config.yaml
n_layer: 8
d_model: 64
n_head: 3
n_kv_head: 3
head_dim: 32
d_mlp: 256
vocab_size: 8192
activation: "relu"
norm: "rmsnorm"
norm_place: "pre"
norm_eps: 1e-05
positions: "rope"
rope_base: 10000.0
rope_fraction: 1.0
qk_norm: false
attn_scale: 0.177
bias: "none"
tie_embeddings: false
parallel_block: false
init: "uniform"
init_std_qkv: 0.0513
init_std_o: 0.0
init_std_up: 0.0513
init_std_down: 0.0
optimizer: "muon_variant"
lr: 0.00762
lr_mult_o: 1.5
beta1: 0.9
lr_head: 0.0372
grad_clip: 2.0
warmup_steps: 200
schedule: "wsd"
decay_fraction: 0.328
decay_shape: "linear"
final_lr_fraction: 0.1
batch_tokens: 16384
seq_len: 1024
doc_mask: true
train_tokens: 89910000
steps: 5488
dataset: "wikipedia_en"
Each number is 500 + 50 x the weight over its row's rms, rounded and kept within 0 to 999. Layers, rows and columns count from 0. Numbers have three digits each. The size before them is the row's rms in percent of the matrix's.

# v: layer 2 attention value, 96x64, rms 0.145, rows 36-95, columns 0-63
# o: layer 2 attention output (transposed), 96x64, rms 0.145, rows 36-95, columns 0-63
# q: layer 2 attention query, 96x64, rms 0.153, rows 64-95, columns 0-63
# k: layer 2 attention key, 96x64, rms 0.158, rows 64-95, columns 0-63
# up: layer 2 MLP up, 256x64, rms 0.204, rows 0-7, columns 0-63
# down: layer 2 MLP down (transposed), 256x64, rms 0.106, rows 0-7, columns 0-63
v36 104:503512598492559429516542524554407648569527471478476548569477479488411524409548471486487575467491552415505463536496491550552489515500470456542505496483429520443469456565515524462393476417449481
o36 106:488474522515534438397523486472502485602573585570586547500482423448457540555471498520464482492447525457473434365455483502533581548494529569474509514521531459506361459469505471553449438532475532
v37 107:443522467475481535443491455469585535484608534481514483558503406523507494470526517461451459417502483551430513507511449507574537522547589575468446493542468542475522475517486342416488603561526574
o37 110:490489460443571482512538463508488477543517531456482484530357519473429482446444474546432536397503491509532433570475435433563546475463457555490535517555473623396539523575508528541453497459431440
v38 112:564519513476381571490465453434436459508507395479390595509529450395550520501511487481412480557503436513533514478532569494510406473565568424513576515512502520560500539497537520437498511523432472
o38 104:568469519530419572480498526572449496495575554549496466553544615495492453494422426383511494537482533563528529465561534420561577590534423502454477489432527507463466451552468496522550539422464527
v39 093:541499502449490459562651525441516467528468399562576520487487471480439484529497526457489507508467440473481486434588502520496522577567566564573416568491448457446488589523557527555419479556525541
o39 087:373510518545507415520493513562489529528460442557485441515492504519465551409498533536537453450563419492491486506532489510552416497439487564569609454579481474537566512487441369581514522445475469
v40 088:546517411552575572527513500422449397487532579516511525510533437587465553452515522563462504497467590564479465520548481562527510466493519440470552524414449548446466379564467491445453564441529519
o40 071:582523470579484498496506434550469518502449617544551493490460438502500489585446560448402512491393479573493467491434448436442535467538501447523457494491468524579486483568560472408590506538448436
v41 105:451497506547588500500477546478517467507534389479465499497557488367564521528518498479422415419495412507602579506438567486466444467510458515493580486521474586535573478474481408493483544542499429
o41 101:558490554462495502524536497495518563550542452606472383479503522561476383526523464454500453481447527540487499450536476580539446526527435509481518425484516562438398565452526406506393489418458484
v42 095:583590471539502521487453601517565551406548503610435519559561413525571473552418491518522494497516508485483554522473517508450553584559442500505474522492487499549494599454468568587569518534480449
o42 100:458592599512525547476476536427486500505509533444521443501530548613463494438518501579481431539579497516427559583547471418473503501511541450549500482366566496481461518483466519442529406418497516
v43 111:442569486474437491414454512423493475591440515484444523466454516389562502443571559523387503390568515526550468532444435523480451518529517548493472504546433570584466466453462490494478431507484450
o43 106:492562487543524439555587600411520449484456471528513507484477532535527493435482517549499473552492564437497558499540515437524555522598441523414465402501453480412439514524545479594540605550437471
v44 106:515549516457582605512590578538549529474524502497608469594513461557525392529600491496527508510472545469460401622494519498522545498528419441452489493444504445454539473534506536517532489547459542
o44 103:462510484529511413405581484508489574531429516439526548448558530583457487474378517527456495453524489560531477436479407552473497446446502479489448518494468504548536430452526491506458336528559533
v45 105:545447493494580452599501583517484547539520419498451587502524514493473580500460545614564450502508551463504573545471521406472514536590481515543444533438480425468437475450470600563520484480433472
o45 106:473610554561474491497428507514520561509435492587526457515608467551448561539540544514469393530468547510507594371583509483552480552562570468533527524523534548558440496470540488447501518484439503
v46 093:592393463487568551471495546488576492514592428491482487443491467446512551432538543502442467464480569536549544445496543552512568544431634489424449514555540509438528571459454550464514557485456502
o46 093:495515512517528482494441467536393472391486516434519582534451531464500547520514466497377548417510509448425519558533493432580409445414439510520474482469436587439479524492517485445459505409448483
v47 106:483511532508457587418470517541559414569507457485444522452492522446517503471565376602582483486474487565580500468549520517495430488473582437482534417483545422532517513484600527432542551502526552
o47 102:538423520542413460489428576505423543458505482497464605498586519434480540479457542497531549450481531528588541573495562474484451550522396456500475510524419497425552518484545622552470483491520577
v48 111:427440478546503467615478550534488511552566425451423492404487544514554567458474558440446468552469456482449531497492487492507549487579529495488413492487374464554409577519449456569526534494535541
o48 105:569566528509589485533609574429555517530504508509435494521541493522496510483619527428486449503444495479563503414565571487565493484524577614481488513513519511606539597485538525495578523482489449
v49 103:555537542539546509445482547495536492526571467405580504522525500456563479428575537513572520433487453513441471504482530549398565526524603481527602417510480537581492444582474398463536450527513485
o49 087:493449439532451395492566524428452476573495469471462431447467502567452509377398491536537575395457464481494517488461498525488497515481502518482469462520478491533390444411531530469463426431419526
v50 090:499537447520516585564505504549561472498491528551613450447499479583486528590488500526497469530476463547432506513491483508515448460592459540396486471536478392524490525421389396466552504585476446
o50 081:469542520548546424630479534514490545534505414431450495580530518593448469518471522397524520463477500583506516477518450518496511512601570497461540467534437476512602513519578509529584499508500383
v51 108:402505465554435438447416466408522535584527589539478483503500526461544504559401545561501521477537517524526594492425575550479484547490525464558520523467526469480426454409514496510543469463476626
o51 124:540612479469516517638525524538404489484463492494486524485500450468431528531548559591499557583479534494527585617545495438473473564508519538559524504492509436428462578556439558482528530484572520
v52 109:442579491552425532467476548556544529492507497511463487508457454422443535376492451520461456485472539515501509503573575546529430448620531441542505437428433598514432501508524438443546569462465450
o52 099:547460567500522514467496610548480497570623572500496554503491527493459545502414572477427457481480549523488521415514489471533605539651506480477472489481478548571431519544589532529481462511467549
v53 093:461422538484521406541493561455506501522479494507513515408400515488470564438451426526473531504423527485460560416476529588530462570433567466512460438470469555508403586565540571546462444482538454
o53 085:524510553505603438522534507463469509512609448474466479499481471456592602589608615504552561540499465464478568518485549423539471448449523465536498516523439451569474521464436443482475507503522589
v54 106:448508500491474495484438564454479443426445497594444571528573532562469553552492523445516544527640433538498483478433395495477544461472509539445462468498552395580537466597476476464501558504522532
o54 111:533488509449435585506449453449486496407476465533486431491499464486517507561470438442539486471512524454507446620471482372474494470445471581496479459581497540442609470448492550469570494535488375
v55 080:594459429509455572478515532509523471471525448507396475497534541482531501492532562416494459493497499463471601543392508556404562491494491487476510510574489497560599441362510454473593527524548519
o55 072:475446493460509530524460489555518547471432465517477468431647491538506477497491432526474605479574448434480487540530512501480499513530597567516494528428508551387510472601515521454449428408439428
v56 100:548595483561490515473475568508466478433506530500389523558505495416516510388514462539405448516453552389495391486509547551498542446530539410471506562537553485553430526569521484498480535566536514
o56 089:554456481490442498433495544444550451538554502535479585501435466566515524430566478512433479538505487473447527533536635397482579484537497446572372532433482570475515434496493432420527480507522501
v57 110:395520511407530574519548487498556450456495477548584521518534449476549473459528457441470461581540497557551470490510478488464541468438492457582599553490491457546430537520486377503391503430571457
o57 097:535435549448437459603587454445511538501542477512543464478517499523463519532506528441520464557555443462558526516457442637541499587594509480442426536474521581600534512408459497532542503549508464
v58 103:461541460472440538443438438491528500483469531444463591521405556513609534410463430493503448503437508486476524443512534532548460536603512482433507498384577525490570435531481520510446612479467503
o58 095:578373478538480621430493472530555458532512487507538588533518556423433442480547462499513539604581488565607506479498463464517527510508452453476492527545466487580534519530521475448453467564431558
v59 104:583423532506517527461496522476507605477629482426599443536518505484502498524500509472503524418524415490495528477434541434467518522448550537561417424461443427437424496436429450486486456444534453
o59 104:530466508481478455565561528508464518490497519469558408523456461505392531499466443506554434425486516470462495391518505572516538462383513493469521539501415477417343512470493553501474475421450438
v60 105:493479473487507514518490536496514607503518496592539537556355599531493507396426414532534552456447502499497485471555550490603518516514550440473589523442492531432586491516452561498499538463423489
o60 092:519405457518504525466403425424471496493551584470469627559518525458463524550448528511444523532517490490504509508559401414555466486458497388575596479512492496501462487465533512456476477612472547
v61 106:524440514438575517450477469564507544476521505481433484463473497579474469503516541567521463513594360511510484548359513473516551442424454471540558449484488525454524536433448492386465423480450541
o61 107:560509500360519480536505510487486616534502557504535495545528535560531490559515469478440507488480517384511541502489508508428509508401490514458435481516613496355471462496575589490534442534468556
v62 113:512499537519500595509544512461524420471491484610475431475556432488488463475555476431512499549492503490502531499509498612460554413426449397538553490475425582579535517499523469607488584416531492
o62 105:476448565495523547488555496526465534484540611447522459400574462524540458487479495386435548493535507489480457526447485563475448498562545557521451430408536507493537631504526488458566442465605529
v63 099:513611461472548512436409587543564451493502514467546551489569468524560497586515511509522481597492461491510515437466534606533501555543426514405503473459628496473517533579480571451528494516456543
o63 081:532554538482502524479522542528462411522493404514540549551507563477486431550490526496507542533526449556497514557437507437417396530358396485493435471521505421563521478450520516508476364454501503
q64 112:452479478556472539521533447548475527410481521459488496606556550524496501477440393602510444420619479444465472522561510503476493492441488528538602452534482513424591523537469408486504466469457431
k64 114:439514594609525560551510495451499529517535429471474489463463548547500513555556575516496602528499466446478516542546534481626402458537608471513554477507438487596515503601488475525447493443502498
q65 124:494429478525459535421529556439505461535563573542552487494470564533514430443438546454491489539464452510460588463527512490466536484582471465478371442467555523441452438508567505547500501539601626
k65 075:473547462460476446497531382543559525452495447485530473576578578544435485578498422490549451462509557511588538503549508488473511491432498559531513487521535533413596561494388442396518465467460507
q66 095:490533577567498563528538443533587500361504518470508446510568543502463440458503418569541393470577542464455457493538465510489525416460476474537529459498391486494560436505458414509462419485496480
k66 077:477481519541537553530445551423544497561514498424449506488516494439536485546490575528490583454556574448530460608362562459579524445448609544523503515563455588539494514549515511448459509515490549
q67 096:416471531625471523410537542533504504504528489557569495454421542569497479458440497494495465568512501507468516469523444504515564552590484425486460447465587477500454418552551499618513524474581596
k67 093:504457475370463485506472492590511465426410494524472449555511547515473528460529502502567429407527567566569535530538550535444554499459470445499508481496440579439639523459430517463543525571472509
q68 076:466502453591549536460480503580549462437490538540497467472490541516442567417523442578607361467525528419456520516537427469475553492597490470531497421451498491485517393517448502467508501469464433
k68 081:455542536498449488552495418419500493477484465452456515627530453433424526474473489608460520449529580460510468619519511577491522417476590522507473494475452574536536527479530568518517503597435461
q69 099:400523504547464492390440585496452506558531511599525513416409489548556501508473491455474559521530528590516567451507490537527560543548474475451474501499546486509447440500529487615512499432578611
k69 087:557525450425451446490535407604521472445515522542506482578551499553420515441530438475562469476450433493523495514539534583370518552582431522491521458430517441429584539503459503471556519551491489
q70 087:592522496437535511555553455510561529493508421361399488608564578446436452467521497501474496478468537498517475537504518505496473458419484547523531524520453512558550571489481486461399477540433390
k70 095:503437536589606592565462588517470568583439509512516563396407523493517511534530540444481532539506501470467529434486477456592498493453560410481528552577504596515493466481545439499507477489542469
q71 072:458549560445427556543518459506546495443432532469478458518558550484506557450615401523519493487569559402454438599554464490499567442499514478576510469522560520505468477630511493476445500446507443
k71 079:426507627428520533497507463437464543458557608446492486460488443418463508515498519546523452457468624484555492571467532512510562428521510603488510434473438506533535587471469479482514559590455501
q72 091:513496494570572426544514412422443511525525488532561455506402499494486516462352524407483471544517533482424619555471534520513476561514527554540448593513462421526525473484505477468542434471447470
k72 101:559522529514386523428500404548552514484549434597512406484533540577461414457533538478455467523533468507540493508463476507474425484518492624604458476472550458557460515573448520506475458423458489
q73 085:540434471436469505665476510491530475363483585452444455512542471500526599559512547448553514489517477453418484521536569462472508493557540582577491492489499556498495520525490551431568495503515417
k73 087:463504508595608546522551540446480403508502472537526575450503569502435499507488528534409509556528537519543485514505500475485570466481467513481557463507449501552340471613472488556384493512525441
q74 107:441492421520522446560502451503544561538452497532499445572476523551530493564523459539514488496589422495414496497569440512504481424561588474504633498462530496458609504524457490406572423501456452
k74 109:405532540545476450486581467444405453471490493484576481597574404478458518560563499531480499547563458510491561459478502459433428506467624578524482514462488445522513528545563436502430436452493457
q75 096:409389474461378472566521492420475448578479504524466453408429504481531494513431516470436611531522440535513519534477533476445547527442468444507547588507539514423486531522570512526559462463510559
k75 106:529487433444445444406530517428485458477536590485544501464511536506576602471472493551538491449489400557410565506466452523445511452500533489490545461419595431498567541483428504517491456507562399
q76 110:528486540493527427461514441510479602553466469472426493444470397485467554461515472507489411523458515508524601522517518533560489536467558485509505499474487514563481628482500526534408397534375404
k76 099:593477505588458587530519463540532557469535466605574364503484553476502416506535530536502570580465470497448535469541532519492445467615474535520454487517504501468513469517463535398593554519538483
q77 103:511468488618460479405536558547446369524514536550571486518521521506579607460448459540534529487546503507447490490480471486522568578566530484540446445504481453472369416547507486518555552476497526
k77 096:486654495502485492454554418509513466502523445447525512539555443444489471488472430575404384539519485514554596495533561505546551404555552496490474545553500473503607537482497436498579516500524505
q78 088:523445454542468500484539595518408416436451461473498565516523559478519467422566521548559561438476489451512349530461513528510487492550421406551491527481456486455517504507599487565406515544518524
k78 110:540470508433460545508429450453462469471449511514483569533582499575593486526491460431574437501470541583567496543607541551459557494483418453475621523450574516513515476438447502500580495556454494
q79 123:380495519467493509547547495513494538465507494524545470423560463499555506572520457606521572509564485497516433576500523456380570532482384481495552484555446440486513517476479500602502489440562605
k79 111:491452543460448394493595482457495433492475495431420552508502557534546489535514446483515528488529456565445542553529538477493576492527573442547491428472590425563597466618394520534513498496517526
q80 115:421508509464485464589457443500380548460412458449461585506466460555542538454596463538529523505500474477557510602516567460458482479529525528560506476546568492465559581441421541541565527496491415
k80 101:578485492431434522460577473482518526521574426470517475493526429530536559485564463578581463489427468564541511525602544544520533531617459503451443453536508539484397483527482576551410549471549514
q81 101:502465516412519500474429474463417427452521563534530565492562570516571507442475462503555503477529470468607567533454474501523608497568480468522511531578538434509452439543552486574581590526512590
k81 088:534508542416520565560483424480413509531564563504488419515555432428490601508446434526458470434435511426477494500512504552553549452504605430519455481509452539546474461558410461572559447521528483
q82 094:553491490571565524439488529517514395506468392476488479531584471452464519567484503521529502485589433451558492544524505396447487457464491548503501486517418418620513528427424504506437454399479483
k82 116:546496479593501582651576540545543492577540524426463569486443622439511440442522498442458469537447509502518533507466512444534486443506504441482473521540412578464508515508530458529473484517607501
q83 105:538495511516420383508531531407494541468460554475433578512526373447532514515495392504571519552547543398454369480571504451505524497480531475498548519443554515511471551439545512532487525500560497
k83 104:549603476567484461502449522491477430521457458471493574538513553497517528532593531532594485442536484499524516495489446501472520547429352453447554527455463410558506522438502504498382590531542554
q84 112:515502434467478517455487483620543548465462494550518495438517553428507590531514489523494489454454482501511608477551538537543506497351444496464562527516432547506432457426496505580496463544371440
k84 125:555588518506487415548562515541514492494467511617510435549514456492486460499497483448490568509456453504564558568606504591494569463463514538493505457547564412578510440364532429501534499467454513
q85 108:544501482448451438432501569443442479526466385482494557420539470518485547332423505558407500466503469430611494545482554513486518459523537487452494526521494525542481507490386517533466476469558497
k85 112:531418559502471575492583545541488460522572512524521458529403528458436543502504512502460439411424483511473551502487498556585427435548492352463510488573413519514489497513449502510536532510619479
q86 101:519444477438438508556486463476425504414505532575488525528519474468485627497446487548620495450580469444543468607503455596449521527459539451557579486556463534538435553474453487487469563552513472
k86 135:516607508412512416439448440474465502525533523538459441564555438478509496587530457493469495443439488467427561517576562528475447465450450519510583527445484414585483420514492542514521478530385450
q87 136:482539444575452491455493499534515467583626528548550485565453525508482496564430505348456518578527489506510524414493489479518542519424455482466482497481543449393437446460534497553544539526580571
k87 092:506685477522533410421373528551498502549479493516465528491562450498511508524459469457540544468519514511483633479448514527542543472478489416442463501491496431537451558462536527518402467510497554
q88 114:480473502460451528507455551468534531491543611442416494601564493510540410501503530443453499543501472472591493487562509618556463480475455478567437545555567563440476444578542481458444508430557450
k88 105:439562432511401543508501518396424573495556524544486538477567477514474466568546503496564477463412577516569540510502507577464502538518460594463641444449472498538504566506445523587491531492506492
q89 100:543506580497501535547468550505535506456505466494586518506496447489541533509561544495572574494426541411572529566456540490478507587499534588558522410414426404394493603540520531535474481458523466
k89 114:509457449437366470471394512474559468480426500484537480515497478464550461491465467487542433519488548575523506598529524541479606505545439531426446444475528519395491415529440591475446526484549538
q90 107:433530458541525427552390512496461502628509510468459473616480480487501460568487381496594493541542411548483521558568494514490461496518478473500436523553534370410552521503476497499528531493509499
k90 098:605553505566530511536501441531450559558503604490532534434605447522528449571518492514506564449476523465394452418415438449509483537535508463539432540469419496466499569560546506553455453447481481
q91 118:529562461463483496585607447486507456472448458442520593487504508414484470429507520533493548568491500509516457637436531563480540497475474545545531499502423500450605512448449484561506480391432567
k91 128:593414546568507487607485560515554466434545527379493434480426521488488519474485543435555510438516615530552531473489512447484518467482507475555467526554502483429359470574494486482568517496505465
q92 108:442386525497566489466557442480487582482472470469498505467556505510495454569480590386500554476594490586549491463440523589502534438471469583446586523567441457466550562540470505514528489496564548
k92 109:473469466391411505436501586511457468487515511497578523442497527528452508474600479495594530508476466507433560510486584485472487577419560433506538518432538558571385423504440494503466448427504515
q93 119:483501450474480407472436539496442576555465616530470603501498506459499487499483514493506369522396507474437514485487513468411529514540545525501453440458587586399479501561562462540551546539469509
k93 115:495549567504437444512457618464492487445503518593470509568609456499531463526495460571485544514533503446494372441539435531430496508486440384446442533506572422476461469459548525532516504534554522
q94 126:529500382454481572508463474530517482521498452432498437510554491486517511562470574453557500460606542519566459578543475539448546583520487663502489458554468500469514474517487515500579446593520418
k94 126:571544595437425490525495475587505554444428536559511497492495521479470425556422421526439544514411542474508592495536505451538459460491506555518589511418565519494440488481565593593523461508540499
q95 112:481473514528474471455492453489505436522600546550513464467518484495469587462517450427535431408494511473500528489506472433573568494532457485566459382597409563461424537434463553430486447576556463
k95 113:467551461556548557562465381468550506557488506369492471531503506414482447510503558564415509534448499539469488471556518475594542477478553400505540494549555565513512474483509600473539545598444497
v64 109:536529445590561503523509508438596402503518528519491537514522543617447423570446491504352514522532499485489400462461527505541481406491510529505537484523529556462485509589481510538487380483534528
o64 097:457449569496478574488575497467568574454484382481533449424519481555416498525503412502486431443489437416550486517466502550575550413500577490463582464491453530565470498499433500606499496473518487
v65 100:458439521550525532456586552505412525499602482551506489425440471506437436479472478514481547556462434490539429455493518502577450537509430441581445467481553463539471576428555465573414577486562534
o65 097:462520465571584463521553375578540497466524531564524466489533422442484523485440456589548464464477480509509397519418453519434514471497516535520540520544377413518516454452412502502492443518429458
v66 093:426480487559427409431443490559470436455555566395499475451483555622523454562569479494522515504486465565468472420541468490530506463544533479504467540490525507517465512542502487566462372554506393
o66 095:417450511491538533417455478528511436520543413422525452418524504531517551465505547591388526435482526465510593491491434522554513447517578408460538481520461568562538457480528403486546422494505462
v67 095:482555427485433498455448482502465438467514518505396529537516524539454619461497555484407607466480551507560519531520401536456440594529533590454561486486469488543538470398544508504550521519469426
o67 077:532470478409451435549492486412493589482554484490533470492513533468532567457613457467463492468379510400482462533577549531459486488492531503511486468393508509440533535456537508404527551574602501
v68 114:381456495527503557415477528540481616470566547509529485471518603512401523436431542453516469518546539518503580524506549582529429517527471438455459566533528526401541476487476516456467423563450499
o68 093:480518453469537523399534558531474439439386455522503464545560542451533505427458525561615536419496525476496464600422476548434508521438438455524530456527477529551512454452541513494565576490402490
v69 108:379436532452485477473526484563479602505467549488560456507592553560510466516620478478569538545497508471435532502522450517462518500513514515403446451485523489526540535552441442497630572531521586
o69 102:502409460531410498506442480438585389532543472533442558546527516424505484482435518498520560507402503533499446499562534489504420468484448487478474510514444588439504357480469447434545507493473415
v70 114:512481490531409530454477502451401572493465443558538641440537594527476499499451516481480503492515424461550501470456482489593455548555532458578406450471507501436472526531507545560448384544512475
o70 094:392513418510542540523423483481498560500405476515525523511481519490533520455546412543504522449469459427514431582477406540523452463441502350514589497514502467543489501597426497482424497486442498
v71 107:543529502537566449523522520451432461457589599459607468554475559524413543396439445489574519547446483546478533512525487448593485526451498577509487497533530580539503586547438475478432442477533509
o71 101:527533476457468526469473513534477500496535497488534579524512488538434556446419546593471471475435507472610569519512465437528516550547509552415534542422368507622485510416495425509464546453453560
v72 101:522597490534546501510535478494505537524548525478479501587509607613454407453499574492508481501545493515497546450422493506586552442476476516545484484544587496461534514590413445451395409440537497
o72 091:548455527477489567577546511543507543491467518545555492447527497551493466572429503477516510379445507492599500465478423464598555555489523466484633473477399519521531584522540561533585525482424490
v73 103:583455549559494521477488603444491587533439495524490457502480551527546500460496407472504566530458466498459537562429424473542611614487540453449421521493548516420494515588551459525519537457559550
o73 093:554513470550383488431531504460580508565440456563452528452517429406490550490529563552534448575476526539524447472508416558491571576501536411497514490444483555598504428515466471480422472491443527
v74 108:514478509588501524480499592532507513443520535546510465500519467512448489457476445472546575434478440461551392529509640504522464617568527497574486465563486626486431471443452475460509492421537517
o74 098:557531556528514505473507457522580449521596560526564535543469559405423625519509518517438519444461519523508456492377498521488472521435525453501463431521480542629474467457435533486460559557486561
v75 109:538501476500511544588541522520529525480449441444510445576488525526438576525514489518513496569415554493495543529535574481446529540573553417473463532511584470542563605520478491536402627503606531
o75 093:466437542435484515458510500445532556545491549547586435449401404498543543615377502506542453496408446496432478475536475409572557574487507511470406481498486536518489521446513464445498494460499519
v76 103:407530578518489551440442525514480389432428608579464550432508518436500436542590474455552426500518475557502514489448455538546507485468478483617549484550527474440493502542538486528490422430466479
o76 094:436533519419434533556438451600434486463449456550485524450559534477511595514517523541447484512547515546571598558482381538461542437525535526483547431542537541464569466531461560485548447567456468
v77 108:544499525583507426488555436535539472441538517482531452512499579573453374444467454476484444541590538416477525449527483574446444437501540501487535388545452500511465530533513432431571467504585477
o77 101:477416544439478458419485442452538496535500537502516477502559539599447420553481505486450585478536597495570576582495536496530474520467500528497503560484455417472391462417471628450515524459483505
v78 104:455464524494491565510532544517490529469464515456508479596452445418538491472536532519394497440429555477495496448487477454521527602506541479384481642456545558421569533564426519446505578532516503
o78 102:557505530552447517490581546476484462539565425517524470517474480463447495397518620396590434447441461513479486358533495522446569536429473518505455485509505518570478448425496481482475447437489533
v79 107:564575422485470449481514492598559607497459518466462464560485486491503390430504509442462527461406497413421492558459473520525519517545487446499566441387524458535482456498471505552514492516403423
o79 096:534473467610499404453484495550542498495494425514488565537524555482485447526377454390413492449422489487390483442536437574597517510512563505565550466448538541489505515464535528454445518521507505
v80 097:609493372548527495550438538472597476475470558547455414563580475498467513446482432499468464487496574511523439471514554488514547562470463473609545489478490544506573437586546419496494568473515499
o80 090:486529413458461442483552578523545482571499453450466513464478458537472457586486498520460506518516460657573444505507494493484519536383458613541505526457527500487516575434462444585592474470541508
v81 098:536555524419486496467543513436471445565508508543400552432516467420532522515462487528528500545542487526491503462524475482509514482423629515485439552497563475574529555534440478532322524446502412
o81 102:454522484534434559575494611529508507503527575526522454374509442483509525423496509575478483448401541475496454438448533393447487509516524506445444419457445498408477492544538581511400517490492501
v82 110:462501557533497542431521475435452454369473479504572490429485590484414468463524541426452511445526556528400542531536567493478508545479477524554376475471393549460513429513508474558525479565476497
o82 097:484520484415603500574430438471537536532451448488491471558544548561448512560515484492522540533462603568518505485594565524458483510451482534483478546549500510593553384450475441544496550573394513
v83 093:532441433436433430513500483607465557471421457468475503490555454440452485559524479389522593438461568463489512437508487485498507525573511567530546468570469485504496458556545572525451615447507573
o83 098:571577520535464359560444486390533502455466565541464633508393493473557531529436473435457489424479531500462473411479509491491479479490487516463472430523496563471421492453507502479480415509519469
v84 095:574487474478496617445483543471559407509413600475476471541542460474516443470599441476489410456531445475405513445473481472511430480620451453563446489521412516493515501494446504556486503493512454
o84 106:439535569504515523512498483551446551589504619518490501518512502522426482530518416352447508530497596544517535428466489486547569552445489567489555583542525570437453431485542417501510544478539498
v85 095:384458493458463578470530509538522488485536434515532454533504607566573479415479444558598462470483557513455563569489410446507558511571499498492465460458511567481549455418446551516426519571528533
o85 087:540513520483464649519501459526508433471498519524545498484463537446595466565576504601515506583443487527522580554487530512469523569428464550534489537523549542494549543435443391391433514501536479
v86 106:494459407521486511503454503553527566404543535476469482518562536426525471411448574546393522427451509460561504542449555463598502483512522529498544505448485457500591441450522477590471480611571506
o86 090:538539394495477518466575509558502467463506505450552548510444459568475458434549467512583498446429491582452434541448499533555601483423521515479539533541649421549549576435544493515508484511491481
v87 092:457504547493492466476432602510544553525577514489516529544505441522574441447510481464563496455579449446514512514477498445412472540458508358499560403440410489424422465537448507515537470517557571
o87 096:532415507611523455414442481601531433482451454542532565516478463489498487583631559493428548482499490560509493521530507540407473531495410456526504565619526494474472421494520541484529516487530535
v88 108:536520494572561540496571483497432510475423509545511631434529546503533412501490422531400431528448479472528435367468451460494547550501557415505535523531568580431468541478520513515535473538519485
o88 088:384500475468429581525461432493456489574550482471546509501447547569515488477508445522538497487536439441514396511441423576492535578527544442536527479457457506555444431508377581465489443558467537
v89 119:546481491452461502485525505461473370442559469500469456538459519441529455491478529471484488543371543460466543449545480588490465496499492484416613529490526478487558399376520545510525548545437406
o89 098:476563425438440402472543541474481480519535466507570512590532466552531449523517554470516500549498468456529574420425481488436493514520521573453470461532505379410521575399551539498428496587466519
v90 103:506535475511514462426419471515482510466515498455449528499522482479491483483489551690488608462545464498431459557432567475426575480437457561455499508527448492569449479514381472534420505549492488
o90 100:528365510528577493561590537538518433502509517499498529474403549477457518477527548546472616507416554508475381494486550579531598525517485486494468454523461473559484468548551411566465501535547503
v91 112:559415558469475582562575563530541560481544483513451525456404495577502474620491487450490460499475499437457539461472497594509576533461497483524464501514486542457556519479477484570621472559610535
o91 121:478577501530434490481443503482516415529508431575482432495580475512522558593526547571559494481578472455477454482518511456494472545389516544520586482603552365535561485467517508482527519577544543
v92 100:401484544535458532496544489421419419560417451569479465483521617482392469426558530474516539538552513472452489478427502449541528531573531543510580492541446498510550535535490439520542402552482533
o92 100:548567509375477568585505498485563479507527423555498448545483555445419493522529480491473479477480547480463502561446506476540537569470507527393504551478389464460549527543442518495572463518454355
v93 111:464501464514507619547507568398557539486545496457514443582492507578475501504441563569572571484414428482444557513477508538557538467565476538525411496509442496509537510479518574509567567429542587
o93 096:567495558512413508485515446502433503400482520613543447501469459426585533511490385511526524542501458554536441382497466559530540488418438511453547535553511488523468543522503454571484609502468531
v94 106:433595438467456505354462583536448483544519462510542511537525559380447446397521522477481571531481464482507457521521509522442512514512533507554495524534438501474477522496626444497432452474522409
o94 098:443580521475456444518482454519436504423469498481533502445420388415492466504519456508469610520404516498444482537502552573449487548542543425513529511503457541520494503383545589507515551518382498
v95 094:444471539550382517515468460538467464554487478563462480484410481409533436466537471535426556402429527503497416521425515531547502562544430555515581544450471549508536508515594490420507535448454445
o95 103:531594531506478473548610485476464464474569437477470497521575558425463529502509564479484430530540538568489568517486498598482551457428522522506483458465482458577511614489467550481488368526555410
up0 101:503496380410555483455415492555524446478453570421415495442520546484460536478567542437434515491564530515482462446543467519543507465483459502504475580508619520529508541464552395418552442485453519
down0 099:459606460463371531582575500471500491427468494508410430478419578594462540483455434466490482444511454456545475503445501436558508462450519477551514486506505478538492446432551480474550468605568502
up1 105:513495394494441528527444530516473504432508530487516548596564417439456539533477455478431446533515537552547434466523566490480421525537386536573504449525480547493421502455564589450510521573536406
down1 113:415425503480590598446549514491522528544572415581468466464560438577527520534474495478509481467477463575450396486473446499558498488505444566421474581532513536540492450486413524498526441579551545
up2 094:520447494546414402455433471455410472490485558498457589565501516417568538518388488453430511562488439560507521517529496496518398485464518501500543488551527475493417565448403431464480543466459454
down2 091:459521494442530543530484528479487471542491569446514531476428452375509539456479416572440432592534503478474523485483543552539425475442503543466555486515401449475569498362499382529494487507441514
up3 121:517476542477538439475410493408474529452490630457491529528449462433552542490456505488488509531612512503436560643505489389417464493552484448553529451503555500549502594508491507509450484507512552
down3 106:530589560473502494580441462526465451532528616459489489500550492448553601522532470440480500474561526504480506528461441414447522483622436497464579461495390510431491511591485551560520525430475469
up4 097:528491450487527566585522524548480421577537571434542528553576479556463447569552566494479519449504548534562425499586537509491539424550513518575493608566478520517447510462526566420452466496540587
down4 092:411543539555476542470490458462522484504480463540527470473468561512426494470573454509479536484467425422504578531442432473513468485387479454379502450418514454542466373521432477570582513439508503
up5 117:538458474513487505522433561505492498450550509539565531452600500378476473582488552436459498544546563554517493497582528556400404546504496531485378478481485544539476541515437573449435429494521442
down5 110:440474529497477526454560525533460529458487420617378493388598450448461481528468556442458470465482522516513484531488572544467508468553438495477522477472522541535519531530417590614427513468436514
up6 111:506464476573526452488555450453366491472601484439452523534552535474480543504512605422602569525555549574518574475516426506546483493455427458429524531546497559488448526466558456559505502497479565
down6 122:547515515552511426435517412554418504507488523429438401524428541496565551490473529504562471495536448575483488529592469521546394453604479437416493508521525539460537477534567492417412506468500474
up7 097:484508522599461516591409501470565424563520488478514524468462516497497513541500521506500501483433484568493481490507508392569521456443475607490535474540514508504531332480517521386566535564413480
down7 101:541486507385592566421443523541445473460535518574514548492564583507382499469522479407519488513564499444541507516556548492466506474522494499542458541487430462518505548472367450606485436514532512